{
  "head_dim": 64,
  "norm_eps": 1e-05,
  "init_std_down": 0.00659,
  "beta1": 0.95,
  "batch_tokens": 131072,
  "seq_len": 1024
}
Each number is 128 + 32 x the weight over its row's rms, rounded and kept within 0 to 255. Layers, rows and columns count from 0. The size above them is the row's rms in percent of the matrix's.

# layer 8 attention query, 192x192, rms 0.21, rows 0-31, columns 48-95
size [113 114 121 117 118 109 108 137 125 114 117 111 115 106 105 115 118 113 114 111 114 114 116 111 118 106 118 113 109 108 117 116]
[[153  71 109  63  88 129 145 179 132 121 163 119 158 141 128 131 150 134 187  68 121 109 155  98  91 166 122 110 103 140 119 124 117 176 144 120 167 157  99 143  97 153 108 160  87 166 189 160]
 [120 132 150 139 143 125 130 114  60  97  80  73 137 136 118 115 138 110 136 127  95 128 134 149 126 129  80  83 147 157  68 161 152 128 125  81 116 135 128 147 152 133 123 130 152 155  84 135]
 [146  56 141 116 131  92 105 155 111 127 175 159  99 111  76 102 135  93 124  95 118 141 165 142  94 171 140 129  92 143  81 193  98 104 160 105 147 157 131 105  75 158 129 118 183 157 174 160]
 [104 135 152 159 162 151  83 181 138 147 164 149  96 103 153 123 108 108 140 128 188 111 123  94  89 114 126  87 107 154 179 103  94 107 123  79 117 120 182 129 100  80  97 129 108 147 164 145]
 [150  85 137 132 129 199 149 141 109 132  75 143  84 132 145 107 137 154  93 125  91 176 141 138 198 133  94 126 158 145  77 137  91 110 119 149 111 149 107 118 172 155  86 173 142 102 149 125]
 [151 150 190 117 166 116 129 145 139  91 199 119 146 121 125 116 117  69 140 130 146  96 166 114 135 116 103 126 154 105  60 187 121 120 172 118 131 137 117 151  98 101 143 177 114 119  85 101]
 [176 137  85 118  85 121 180 206 166 171 158 125  83 133 127 123 157 169 106 157 143 124  92  95 206 132 116 171 114 200 146 180 166 124 151 129 149 108 111  70 192  60 120 117 145 109 163 128]
 [121  70 154 141 123 164 119 145  79  81  93 138  96 156 124  95 114 130 114 195 111 199 184 115 122 130 113 114 134  81  98 113 130  90 137 110 135 182 100  71 148  55 154 117  95 152 130 108]
 [149 109 168 145 156  94 186 126 142 121 114 126 146  44 143 144  99 181  98 140 137 135  99 101 147 125  87  96 135 110 111 124 124 107  71 230 115  96  87 162 125  77 153  59 165  38 122 127]
 [ 66 167  94 163 148 169 124 166 130 132 135 186  72 166 128  78 108 146 101  86 147 133 106  91  91 147 107 166 146 126 109 100 134 148 169 186 120 132 146  73 109  87  78 113  77 138  98 142]
 [104 169 185 123 138 142  99 127 167  98 100 102  95  69 149  60  92 190 149 100 141 109 163 101  95 134  66 186 143  89 149 151  80 138 103 199 105  71 115 138 139 171  98  96 136 139 192 127]
 [119 129 171 149 107 125  46  49 100 134 102  84 160 100 113 123 126 124 112 117  98  92 118 145  93  68 151 142 206 175  58 148 170 135 173 191 105 164 104 103 126 164 145 147 182  98 140  92]
 [ 83  95  57 161 106 149 186 134 144 131 112 125 110 132 115  89 166 140 132 114 132  95 116 106 134 119 125 139  94  90 108 144 128  56  88  64 106 109 139 157 136  96 112 100 131 143 148  76]
 [117  79  98 137 161 151 126 153 202 100 110 139 164 147 107  63 124 137 123 147 143 119 146 149 115  77 116 160 115 171 126 143 118  60  80 119 159 107 194  70  72 103  75 171 129 146 132  71]
 [122 131 130 160 137 126 150  99 150 191  86  69 160 153 133 191 125 192 105 138 237 109 123 123 169 142  72 118 117 122 142 115 131 143 178 102 196 134  96 138 128 149 104  63 147 145 113 192]
 [100 150 119 168 149 138 105 106 145 139 122 148 108 132 104 183  48  94 119 115 145 129 128 155 131 171  97 128 163 150  65 171 154  93 121  97 139 145  90 142 123 131 134 193  97 141 102 108]
 [149  54 114  94 151 114 110 135 111 184 104 118  70 124 132 121  80 107 159 114 110 160 148 135 119 164 159 123 185  65 121 140 101 144  72  62 147 131 189 118 130 107 124  84 166 127 115  92]
 [136 125 150 173 111 134 130 197 199 113 125 148 191  88 150 142 171 153 155 115 137 117 161 111 168 164  70 133 106 147 120  84 114 126 149 154 147 111 112  80 126 147  97 100 134 135 197  49]
 [138 103  96 154 173 162 139 172 147 136 121  74 140  93 111  72 136 147  95 136  96 132 150  84 127 130  91 187 114 177 109 134 130  71  74 115 153 130 124 150 143 164 127 122 127 114 105 142]
 [141  95 146 110 116 120  99  98 110 108  76 108 146  65 182 107 100  79  61 109  68 134  70  91 114 115  91 127 153  79  98 127 192  84 123 177 107 155 153 102 103 149 108 146 146 169 141 144]
 [121  80 114 134 109 147 101 166  75 117  73 159 123 159 153 148 146 146 114 226 123 101 112  86 113 131 105  98  85 120 183 151 135 112 136 205 122  91 153  98 124 124 127 121 176 125 109 157]
 [139 103 157 166  93 119 128 134 137 114 107 152  68 129 151 177  66 100 106 136 146 138 179  81 135 111  73 145 140 204  27  93 147 157  91 143  76 142 110 138 170 128  81  81 107 126 154 133]
 [180 132  72 129 123 149 131 137 135 121 119 123 147 161 170  93 117 158  56  91  68 127 164  94 112 109  94 130 126 191 154 156 123 128  98 121  81 142 173 117 141  95 132 107  95 152 122  59]
 [132 102 133 100  64 178 132 100  60  94 103 145 200 194  94 102  97 131  81  92 216 108 162 193 153 115 162 161 116 136 134 121 108 163 135 113 136 146 108 125 106 161  76 133  77 132 138 134]
 [122 153 163  71 102 145 154 184 156 116 101 116 180 102 136 139 165 132 149 157 105 140  77 135  92 134 139 132 124  95 109 153 182 170 138 107 126 162 166 157 144 151 100 111  36 123 113 132]
 [138  98 118 161  98 108 108 141  86 150 133 157 173 137 117 142 194 104  73 134  67  59 161 110  74 104 112  96 191 105 132 105 157 161 177 144 116 130 127  92 135 151  67 131 104 159 146  88]
 [141  95 113 128  93 145  82 116  87 129 160 111 165  50 105 123 102 141  58 183  69 119 122 137 148 120 124 147 209  99 123 127  92 142 210 153 129 137 118 116 137  92 179 112 121 112 156 116]
 [106 129  67 125 153 116 125 111 146  88 154 132 164 158 136 158  74 117 144 101 105 125  77 140 140 165  70 127 146 138 142 140 150 166 196 152 123 123  45 165 128  83 145 124 127 145 118 177]
 [121 172  69 139 188 158 122 134 108 136  85  83 168 140  72 111 131 161 113 162 140 120 110 143 181 101 186 199 155 109 135 127 115 123 141 164 110 109 101  73 131 128  63 136 139 146 131 100]
 [102 164 123 123 131 146 164 143 186 184 146  99 181 135 168 125 101 124 154  90  59 125 125 130 103 133 102 170 124 140 138 119 125 113 151 184 110 130  98  88  96 163  66  88 149 118 174 149]
 [154 147  60 128 168 151  67 161 147 130 101  84 159 150 111  65  53  74 165 122 158 195 123 159 116 119 115 126 130 125 135 155 158 119 129  77  73 153 150 131 148 134 164 124 102 194 100 109]
 [114 159 173 162 167 165 110 114 168 137  57 159 101  93 166 118 145 127 143  73 113 121 143 115 138  91 136 155 139 108 121 149  96 119 123  75 159 123 135 107 162  97 103 154 117 116 212 166]]
# layer 8 attention key, 192x192, rms 0.209, rows 0-31, columns 48-95
size [111 118 117 120 122 111 105 127 116 117 112 109 110 112 113 115 116 112 120 114 112 113 119 106 113 113 123 115 111 116 117 117]
[[198  92 114 135 115  97 183 137 140 109 130 163 182 138 104 103 138 127 194 120 157 168 120 133 143 205 164 121 122 155  79  85 136 156 125 106 149 165 139 131  96 109 151 151 200 156 126 130]
 [107 123 124 160 101 122 133 125 126 180 106 118 136  97 148  74 166 116 165  90  94 175 126  87 143 147 138 124  94 134  88  94 165  63 103 106 119 115 211 138  89 186 111 106 143 136 116 200]
 [172 109 169 168 119 209 145 187 142  96 177 159 161 136 124 174 133 165  92 144 128 126 128 104 150  72 153  84 153 191  78 128 175 161 101 111 112 144 119 149 172 157  96 156 154 109 111 112]
 [ 87 182 122 208 143 105 102 172 139 104 105 121 134 121 157 185 167 133 153 117 154  77 109 104  83 143 197 182 155 141 169 106 139 131  92  63 124 169 173 162 114  18  92 151 120 159 198 191]
 [136 103 108 106 133 174 169 147 128 136 131 183  83 134 185 102 123 178 158 173  89 114  95 150 133 154 128 161  96 165  71 182 129 178  93 118 125 160 141   8 207 128 168 147 133 105 119 164]
 [138 100 223 136 145 124  97 161  77  77 148 128 142 163 142  95  75 125 182 113 161 125 149 131 151 109 156 184 132 164 108 146 153 167 147  88 148 109 118 119 103 145  82 201 105 115 121 119]
 [103 177 151 125  64 131 139 111 128 158 118 200 184 158 127  83 113 168 116  38 110 135 136  87 144 143 142 133 127 156 105 136 125  79  87  79 105 105 116 100 120  54 112 104 144 123 152 113]
 [144  89 114 186 127 204  68  86 132 102 115 117 144 124 140 138 139 143  77 132  99  94 113  95 132 100 166  99  62 109  92 139 170  37 169 133 140 152 121 125 175 127 157 142 167 134 110 154]
 [139 110 130 101 110  81 136 100 136 108 121 139 132 110 110 126 118 148  91 169 152 114 112  91 122 213 118 166  77 111 154 138 111 136  34 134  77 105 107 162 129 120 124 104 137 141 109 182]
 [ 93 165  79 184  85 117 177 115 154 103 126 168  90 179 150  69 144  55 122 116 133 102 187 133 131 159 126 164 139 121  59  98 117 157 147 123 166  73 196 100 120 113 133 140 106 163 139 126]
 [145 182 159 126 133 136 121 132 102  85  89 107 105 116 116  67 102 149 143 163 115  75  79  75  92 119 173 114 197 119 101 127 115 120 118 128 155 104 182 138 141 114 100 101 123  46 200 144]
 [117 218 127 176 131  79  41 161 138 165 131 116 139 100 148 127 139 101  79 204 125 126 140 169 122 125 146 121 161 172 123  90 184 186 194 129 123 118 125  99 136 165  63 151 103 131 140 135]
 [107  83 124 178  89 178 144  89 112 105 110 128  90 116  75 101 157 145 117 215 111 100  70 112 159 146 141 149 103  89 151 160 119 153 150 104 117 165 149 150 126  96 195 191  86 112 155 140]
 [118 137 130 144 103 156 148 170 157 120  75  98 118 151  91  84 141  96 178 119 146  70 110 148  96 145 108 118  91  98 109 119 187 111 113 111 162 117 112 181  92 148 111 159 137  95 110  75]
 [132 176  79 124 154 132 105 134 202 180 106 135 166 141 127 204  96 165 173  62 156 146 170 117 149 107 159 148 124 120  14 161 120 176 106 109 169 150 126 122 142 134 108  71 110 108 142 133]
 [164 146  91 126 149 154 143 110 144 114 161 130 131  97 132 142 107  99  74 125 111 152 118 125 121 104 102 126 150 125 134 143 130 155 121  88 189  89  58 122 123 101 181 120 178 133 121 157]
 [140 197 112 187 168 113 127  94 134  75 130 152  98 134  94 120 115 140 165 112  93 108 128 122  98 146 136 127 149 126 187 186 131 167 134 141 125 132 159 155 141 137 101  96 145 137 166 140]
 [139  73  78 141 130 139 106 201 119 153 134 181 145 159 101 165  88 171 145 128 168 109 153 130 141 167 100 152 109 139 146 110  51 108 140 139 109 196 108  70 102 181  76  95 100 117 108 110]
 [115  77 158 186 120 157 160 155 102 105 137 141 171 119  97 182 147  77 101  70  80 153 160 100 117 122  93 128 104 126 136 140 160  60  79 142 175  94 114 140 111 110  91 134 134 125 173 168]
 [141 124  74 135 140 113 126  92 110 103  83 154 106 140 150  99  71 126  84 120 101  98 115 170 182 156 127 112 153 115  74 148 127 105  82  84 110 109 159 153 146 172 198 166  95 152  96 191]
 [ 94  80 152 152 100 125  72 162 132 129  62 203  79 142 124 146  97 180  93 123 134  94 152 149 127 151 112  96 130 132 151  84 126  86  94 181 145 165 157  47 162 155 126  95 151 152 129 133]
 [128 129  88 148 127 114 167 169 123 138 180 108  88  85  87  66 127 112 130 106 169 131 118 103 114 152 193 120 186 166  71  87 118 113  82 128 119 146 102 158 128 124 114 112 130 116 121 157]
 [148 109 102 160 133 179 170 175 124 157 148 156 146 179 211 126 149 125 131 149 115 137  95 147 109 130 120 130 142 155 123 147 221 171  88 103 115 138 191 143 121 140 114  36  92 136  75 136]
 [116 106 108  97 119 117 138 189 159  52 163 120 165  96  62 115 128 141 128 138 115 122 141 134 116  72 114 143 135  70 123 142 140 155 142 110 123 134 109 157 105 152 145 130 122 112 162  68]
 [ 51 101  78  45 136 153 116 137  80 152  95 118 142  62 125 128 146 108 161 159 136 176 101 190 134 109 115 138 187 132 134 172 182 131 121 103  98  95 130 133 107 140  94 184 132 163 166 137]
 [141 113 158 157 106 149  64 137  58 165 169 151 143  63 117  91 194 136 154  83  64  93 207 120 152 177  73  82 180 141  59 129 124 136 101 145 149 112 131 108  61  86 181 142 113  84 158  67]
 [104 187 122  95  90  89 150 156 146 131 137 115 169  95 129 135  92 102 110 129 101 126 128 156 114  95  77 129 101  74 101  90  92 140 175 105 119 181 126 119  97 127 123 163 111 139 218 135]
 [159 105 116 157 110 127 115 177 158 160 127  97 189 144 129 123 118 102 163  90 151 126  93 141 133 163  75 126 138 149 151 104 154 182 136 122  92 135 123 145 144 123  90 138 161 173  93 105]
 [ 99 107 139 147 149 165 129 106  81  82 117 122 165 135 105 204 120 200 165 160 167 121 126 132 146 113 129 136 119 124  70  70  95 167 153 133 148 105 112 102 104 118 152 142 142 162 156 130]
 [136 100 102 115 131 106 131 165 173 148 133 127 143 172 168  94  63 136 103 116 107 149 145  83 145 165 103 137  99 139  87  83 134 139 112 116 108 118 103  76 116  97  66 196 157 143 151 139]
 [131 179  44  99 157 148 183 167 118  84 118  76 161 146 116 144  85 226  97 118 139 177 153  94 156 129  65 138 157 141 172 139 156 163 157 147 133 175 135 142 167 121 137 108  88 148 145  97]
 [143 109  88 154  91  99 130 115 110 164 143  76  40 112 165 128  91 162 106  93 111 170 117 101 144 141 146 151 175  99 152 155 181  92 124  83 116 145 124 142 139 158 128  65 149 128 158 200]]